Weights of a small GPT-style language model, trained from scratch on English Wikipedia.
Size: 10 layers, width 192, 6 heads of 32, MLP 768 tanh GELU, vocabulary 5782, 5.56M parameters.
Each number is 500 + 50 x the weight over its row's rms, rounded and kept within 0 to 999. Layers, rows and columns count from 0. Numbers have three digits each. The size before them is the row's rms in percent of the matrix's.

# layer 7 MLP down (transposed), 768x192, rms 0.0283, rows 488-537, columns 128-191
100:484490462535462513583444452458504485467469497548440444498400476474426393531559487518478500600573513596461517484502509516469497392521524442556467530409486491528591467550541441536513473518428512
090:510515524552412569494508415503409579522426490563473548425473470526399459478427453543543438492467513528561469578419528560399494469538419467453501445437483489490539517435544469484538464575515580
088:444432534523432487505496524449499481474508483560506502566417450540443480438438557508446581467476505564418522503575515542494455443475474578505524503478518460496563518478555409486498512492466553
087:518485544446607464526453459437549416482431573575514525480477529587486484508462465551492477547438550534574539435417515522501489379493508637445457496409551514633545529519512519493410516510505532
104:577508464513493505488488521510415529517481501475535503539534504460458464473554504607430533549475539484577480490509542402487500411476525592548501505459538428501501518611454635500437511468463516
091:539571541471518553479438505555474453484450478440488435496528579506489477441557453558555465452501459448490473458574531480594428436462558477523508486409477468458495580444563410470468467483516554
096:514487518459498450470528516453457506525584523505495481523501472567519415416547517572429549537471503541416516554533433492515504488509455588398489399382447508370449514565562522456429549518511492
097:521428473496455505430450537486462546535481452558502513460494497485617513482500568539430463500486457537541528460551473523494445518545562550600515500584515433468550481554526620596488474446390541
095:537534460468519508499425418560521413527425501549545529544618452513482499500480457476486454500539464461527509501508519486508554484588410516456478480592430524499538558430474489533578458493503497
089:468550569547498428530478531549481468544506507516523552451438548556517404493571515455458446503452536492451539559412539544494537501548650530532447582538464482440577536417498434368504600573501496
101:511435449474553549436448571518505538517509434487515499495547516482566510429537580459446512465462480551520538445425482438498524503511489586495542475439573477435429541429502552456479520514502561
092:560433481524498486410429420517520390482564525532515444445566428447550421528553521564519549568484536477553427421493469603521518478644479465492445588511486452432485594480540403537560485402475509
100:593472462530507485574529574386512426512482498493541483570531514470582490412525574497428474481531579632473561482532446384495532465543492538429496502451484566478483530512419491454403499549587512
096:566425553507473477471538477491541418500515516488478515602524474494446505487528484527517537498551502481515503472609527509557502403495516618525471536513460426556390475547579550505429541458537458
094:453432529485528431485547515563498578473472479543539432492426584510479499402431517530552469536457471454497502460493494517508445505488500492435435576564518515486534465496473324423495558471414534
096:516499526583469609454528490523471553452469475464513550471409583441493390528447426472558445571527453471545434434490482518591486586449525524510476560484549569482592513530444471450489427581500451
109:519501510467447533502508438584453524477515599424470498508523539510489431455510514498484462448581523531597505554555548492640432464528483494549482525495589446493514501486530486514519474556428482
098:598518454551536545442518496523589536435472525517472474525479473473473471506504389464476457591545451483542424445512474471579431504542458529450525622509528470484595512568488508448481486557567435
091:514436528468522539514516460537445482454624508485509428583402542436519484486477528496480525491507529459513384501579504665536474504453568530485566494526378403443542458462571436533469536593513549
091:511499467586521433485438522468494497493497472452473548492529530535415558518476451480473492426478510531549483447537528501470474578450552548643493446596521501568505496511439527531512461487513542
098:456530496440520432495433475477531515517470588495528426528600467476585477536498497449533535512434471539468578509499414560393475513532463500553544431569500525525476543476482276493576592454511566
112:460590489566528519520492539476529514425541439492540506481420441530545549643514499433435471503523525530482505517475560510429559458502468466454530486482480451462513528459488465538550541498533504
090:538449499548523494523500438561541585546491472416487561432476481405536520592532506604564541526454522456443491574511457527371458503496574515435490568445594539428491491479508515560505487505553496
089:465475483419407565456528479545482431565462509458513476460594539480456573463483586546412570474460550582458433463529493546538504556594580495510530393540420538434495520512525557473481506456554507
097:442550483550559451456467413621454471467420535438568522574488488422438480524431404503441523525396523513561469493476504550448525529508537538496555534491506514526609483581547579498537449479418499
112:544441454482463506422534503557464501569490490497472561448582456515488523516440505519479518535483514602493399534483385515613518603545449460490496462545477493510540503481430613497551523438483650
097:434630481506474566551430412540499480472575538445529520528610459559443478410431483497436424419549484548493527536512502453511422492583545575493531566419562478515500568500452490519524478531543501
101:578488481570468580507596570429559460498518548582554463532485486476579511546387387534464510543475502586529553347485589463456536440461366504566528556457451435590579437472556473510560514427526561
093:466458437551361430523513585468511628514515509496469468546427569474440501467517549459451497550449461526502464501477489445471522456460496553539478494439398542505510583568455420461520541558508484
113:520472491451482453442488570486455550582484551469569499495354530516393490520582626512592506530530523471410433483554563532555520504446433499535516589473474501417589559473484619414483440483556519
094:542514462460487446535511499489411560560534474499534522448474499496514634518440497468504511501434525451452553420489544569497523422494532409445498583523573450470483538508442444537478528556458447
091:556520619519468546516447539459495435405564548502553463599408508393541439473445602452503521468564568359473501515523537467420515552428544528490493575573427447467580521482542455484511521529440410
093:611486544570544458543459380512600514483490413549442476519516520424575497580449508549479407484512564487578516581575486467502544513536541542484590452493526502524495483622448690517494529531469498
102:489519484547454506517439463551564471551457476512484440517573410481502404576615454466494551506543466516534532538488521540476552450558545441543503485567385559570508556462426620591469462587474497
094:513491499482490592424515389497449505570508524460506483501561497521492447480478441579498451472474456531457449406519542450484504465480542573453542505487427538516466522449530462523538568472516505
087:474577543481590533571497510345526558443517438556532399510475492530518486493574409495499503452455498495603528496458524454484462463464468513571541557504515531462520463480505591492578471507581471
092:453483451602512542410502467473543483454460459495463560529506487553554520525538396430469533544531482458516555537476584474542408422507436575516520442475458530544453521587491452464483559551423455
103:500495508432434499494454510605487558480539475444524505481461461524549588535447497559444501522540459528502501571455556498429566496501510459464599470480437426469500587477455418459474511520532534
107:564543556509492539512555586471492545500497507531551519484554450493408456505568459602557579528532523516420506504536417523528550437571457456542512481534387490514459428503495560507409500440524448
105:410503450421491519491505428505462618528552474496536531543490512483543514496489519482567514505451470476460553480500502433458552534383517586477588450474535524538452550550574605411512504562468553
094:471467542529399551492447521422556570473518528480543471470542519520380498444431516485390481500520541556516533528491478572516477569495436463491555490473461543449528532537550264439426463503521514
093:609513439564331530492425459538469423578466560555494487538428440451502494491493499418487519499460550488376520507484471508485465536448407540487517444470491578507535556476479484592519549543472523
107:441465565561370488525558519587608474534509498439413403422564517552603446455440530528530579530453474497568434411482471553483521430488513520504520464467428427496484462525566496477524461442523457
099:427529469465513576518486525494436456375539427568522614508536439493527462565494424433500450528540388593510504476421515506464509491464564532457563521504470485457521478475541559568490399468456428
115:538536539528481538488537653471514513549496551471528578601538428470510479436485517559474522542564501501554466539587474525495531572433447507488476571531487449517508501570566637521421502490516639
100:518475508503522498392531524489443563541491512575627560516516424554508448510420477493458531521513505522464501539568449475473494549534474475558475510536513424530488475500550638464436457533493484
084:500514572475490572487392461489533473549539538430546500509559485440471476548485520561451485529479577541548570517591546540505493410466524424460434477480520548533488547551473379552545456503483517
099:505557510497536456530402573468498508585472453568441485486449497587533547450452548547498538509586484563392539517504510577509475453450554487482507521473494455543613529526505475504530385547521532
109:490561535522503612513432604431457489530486494475421460496532544495492433413601534524446485487548570379499544502397502541548566469477431485502537419466452537531492446518589417487512459483578492
094:411409507464537455433480400459400454503460574521491554474600529503539551579557499589516493573387599514503532422416493469399565447524556436512498550513564474511454501491541575481484473473509483
# layer 7 MLP up, 768x192, rms 0.046, rows 489-538, columns 128-191
092:434501439499474450541510439409507491486562558475465544601486582489499487559524557465417502500572436392480535549551586530547545554553543500430496485482527550581505592543511525495417554508527537
099:426519514441451511507634529433455530547549422562400529447483560428511530547488402454478511498489505502481493547472524462534513543406537524499515457553485521472546381531466469456471577510421512
092:588512508510521568491483466475489448473531430463477585537474522449493498490550527509425534399414517492512452461546497489497521555408559485558682448590524468521471460503522518588459401614591443
106:515553438487449452487511529486434411534460552516487491474490566553454454528530423562489468431486435477450545565585519612544499430507492516526547585466459591398486535465555538491513531576563442
094:514538450574506543578600375479454601480513509497460485473517533557448550548500553509483442497496452533503468467628455477549556534511500465453527532549485499611493496555455487470485532542468489
094:441569460509474407463547543547555418423559564619515449426448455558512519557442451552472495505487497418463446463626540504543490573475444475440514566554540451631545451533439458510648589402524498
101:457605489562454426513416421529573521437480515552523428515509554474467532586545499392583524529610503427521407468508550470506526552520450417476510519494461482530455516420550514449505577557559461
095:471447571611494473477529554530451497505473437550562506464489488452487566508531492481513460461502502511416481453541553522470493496535629476441578408573513540567464455473515483450451475559544461
090:490407527458478541506493502452499475420526517543456519507559499470441539439427483544532474470454503521493578486475503546526434444536434410480485511438489518583492445539547498675506515453545442
094:550541558492565528430493539427556591452497567584520531430478464436423460606477412472491495531581493490576448595627466494551555456436542504491518485616482518512476459613518452544493556541385498
096:437557437581520465626457459485499487492459614541454493540547518582512440460576464475503597468467462469451461524503505484505445443392528521465502431581566581547501521481497514530446494577459422
095:474546445447434412417473506514520531553539416415592491458592536479544478469453505430506535492517454526489446477497511506486495589446496443497536494575440487456481471483473508488529487420468471
098:418606522496435554415477404464465538550452409391482479361475533562537437462464513424444452555457530514426455505489618511477548520499430470577481508514467605492472470481417540532481559518454514
099:568514507549462526500460432490574386441520419532467427430468503505460529603454462439454501421451534549504575545521511469491535479530497433548618492517565548548549449526524465568548512594470459
093:451563446429477506462523536481464483568527414496507526415491520476502517471527488426492549503532530480559542473617435472463584551477528456415547472461483498553465537547459508582584583499515514
107:534489603591527388545440576569545428539525539444594517505489495486485659539595488448495443448508390485452527504455437564562534538574494485438499524458434502500523492480537572469481443520581450
101:592502493538527478483567546466494440540481491487536389392510508554427544470517523470521422467555434510497413446529535521532508514478505415432499563467568547544419510587496494520488579448491449
094:540502447488492441491427534484532533529477536495571452490607465457450587477424424473500545526574409504498484572529551548398535439562447505489529550441438547509482570530515505514425448483535453
092:494555399462467425543450483534581548568474540473468527450462545454580527484562527441492464475492434452428446595492537451484561561504525519435432585515455454422499490565496541485450577531430407
105:519443477441498494561510477499446400483449475446496466421551477511479470508556369420539576503538479462477506564568496442590441478487606479633529527430500595440452472573410466499472588503401456
108:531486463572439467568505513476436493426488557486419466480551544494435510453503444595415480455479573452438487487569505573549464566477582585566516458518565508560572443526490530435481433555454475
092:549437499556520537494415544467441520466419566525496464500602542539510491504421531523489522449440508529445453424456573499496500564546456553520517466566507570446483503526484577504467483578527515
089:457583435624471510551520531480592493552453519544528474492541489579551512507456414427538509485516409510404434497479580521534523464528485501493545638422578513530475430422462514486568626563469398
104:501452516468489478500495351510501444543599521538488509548540462561545434577394562512504539409476436460478434526630521600451483559430496474525461561541496433513410461502593524527527630594545459
103:427496492579424536469605439432435488548517571529509440504520587483573463517412403476471498491529491541552445574464465520490616556598496429586540508523496409516532564549526550508510489591486488
104:544428558503501495532454456438472451427497455485542407568576525630434551603472420501574469460494530478502574446518438610555579525433419469565538516558485567447560422467455531549541500529553492
102:486535463544559454453464496503530467594600486527496538445521507584522415502541468443522601471455539484469446437512517498474491550510484548571532469469527465381501446487474547497411577516548525
098:490483475588431429470494511457587438427533529550487592490541468444537542495464423530560627527485409543489456463514508532434550502560499477585537479510528511487416482518478513460447479480447522
110:445532453579477405437473552547567460427510430564521458499505419482458472489477458463491482510438532427537459456564512469461558546540601464414640480503597503483473569583448540455454617453444453
099:587387539514493486515493472435419465522486416524446450478556468386469495577531477530563482438541490546479466470550524564560538579464515448477491343512474461571556478576486469530493438496486459
094:507536352460439469439493528533447571463510552543447467417479487516435503458418563386508538470520590542500458592508549596575499520522541529532552466455468609524464481561525487518484467501479520
090:444482532497453502554463529502515450516443490503547466458547506542537448490418461530414494560557442518442576488438574608453535462572523457521489470474516536465520449509533539513484449409569470
099:494555402446480527518550492563586543484473436513516460427531514493405596520596523560426447461464501461475517463507502522473444533577455450454535414531545464555464540495465536478513389507497511
094:538538525560428485479510441450563529480574538491515500427474513521496620526516485492558450529413526439604528461451458569535506433588481465574465512466472445452525526503425553482449579480429507
088:521422475475457504450529454554539489481514471531532486425564544397533485537403531465551416593449516426483499497587448509508562464449559520554446474486464452487582559453504610470419529553537571
091:521474488557451476517565590486487541444509490486517514426598527453612567464504496485486429448469477493554516536514507535599521436494477492519483520542520480483480547454428540577595491491505453
105:528456524548486444571568432394488469439481514554509522533536559489432478508513540497541532476509510501480431547552505542533504544513522528526438378550517477562579476603512540474453510492491472
105:613483461475495476525474539562549535438450551478430469523494543560429492608437547415512435495505475472531394526573502621577475569511600451442447478458459501463513469493592580407596473472543460
103:508532511528465510570516577482567547452590498532487485442513485431465512476407511584536467428547432492515548523456512483474521581539532529543498445584513471497377545576577534520506481467483506
105:445537521510401498502524448478509475458578572510536487556522604516456514602511562449509512378483502437508418484488551530521578568523501488582537488619545475586501471467511445491462530499513453
092:466482468519448456558434524535469345426428425591483518550484534554557462497494511522508493417520571528492564502503456475473500464470432554478557470524523533585406467500538528464497537546442406
112:505470458557383502556492491449479527540475519528604544409536532464545493510449493529508517414467508494490546483461502503528464438524498555435525583646554564464476493561618581475486497483357454
093:529531498573558479547488582528435450512525447476537443451595549528524463519474505372473476523482573387437482510489520511501506515559507403510584518439551527514477443488501533442425549579503570
109:461515507503428504456528494561447476448549554566568452514443527425558485527454494519506576423470560477483478445535587488514550452552551497524554418517553533490584507483496555547514498517419387
103:517429399472500522457452453527616414500479516511502430438549409524405562596426499438530528425571615548434397437435539551563491441455487524483513407513463537571547537535535518516584525494602452
093:440481519591459392542579456486598504492494432500493475429563537523527547555534501465507488495480474470532541586490509549488521564516580443499554539503600537601551469462551467507602411452481382
097:456543374541462514459590408493479537442536497392472505481561535431449457608501458521503535554525477450570572523487512509463577549512463489495480546468501598467423435456398515435433536512481426
103:529467507542489475462582526567535448515461535539527457385600429370361460551422507476459433497361468480640484566449581557461595502585487518493551558493521449537431459528503567507587535436471500
093:532564496508486523484456459483474539443508577488511399478478463511584439487551427450510448482479486538449482470491503453470525439572484566545431538470547547539382505527452487496495561423423340
102:466539475558517406498575469435572513439429509577557519499550426440490509571501445493456520471437446445489578371495510542517426531515547533466461493500491476462471555466533539524441408458529510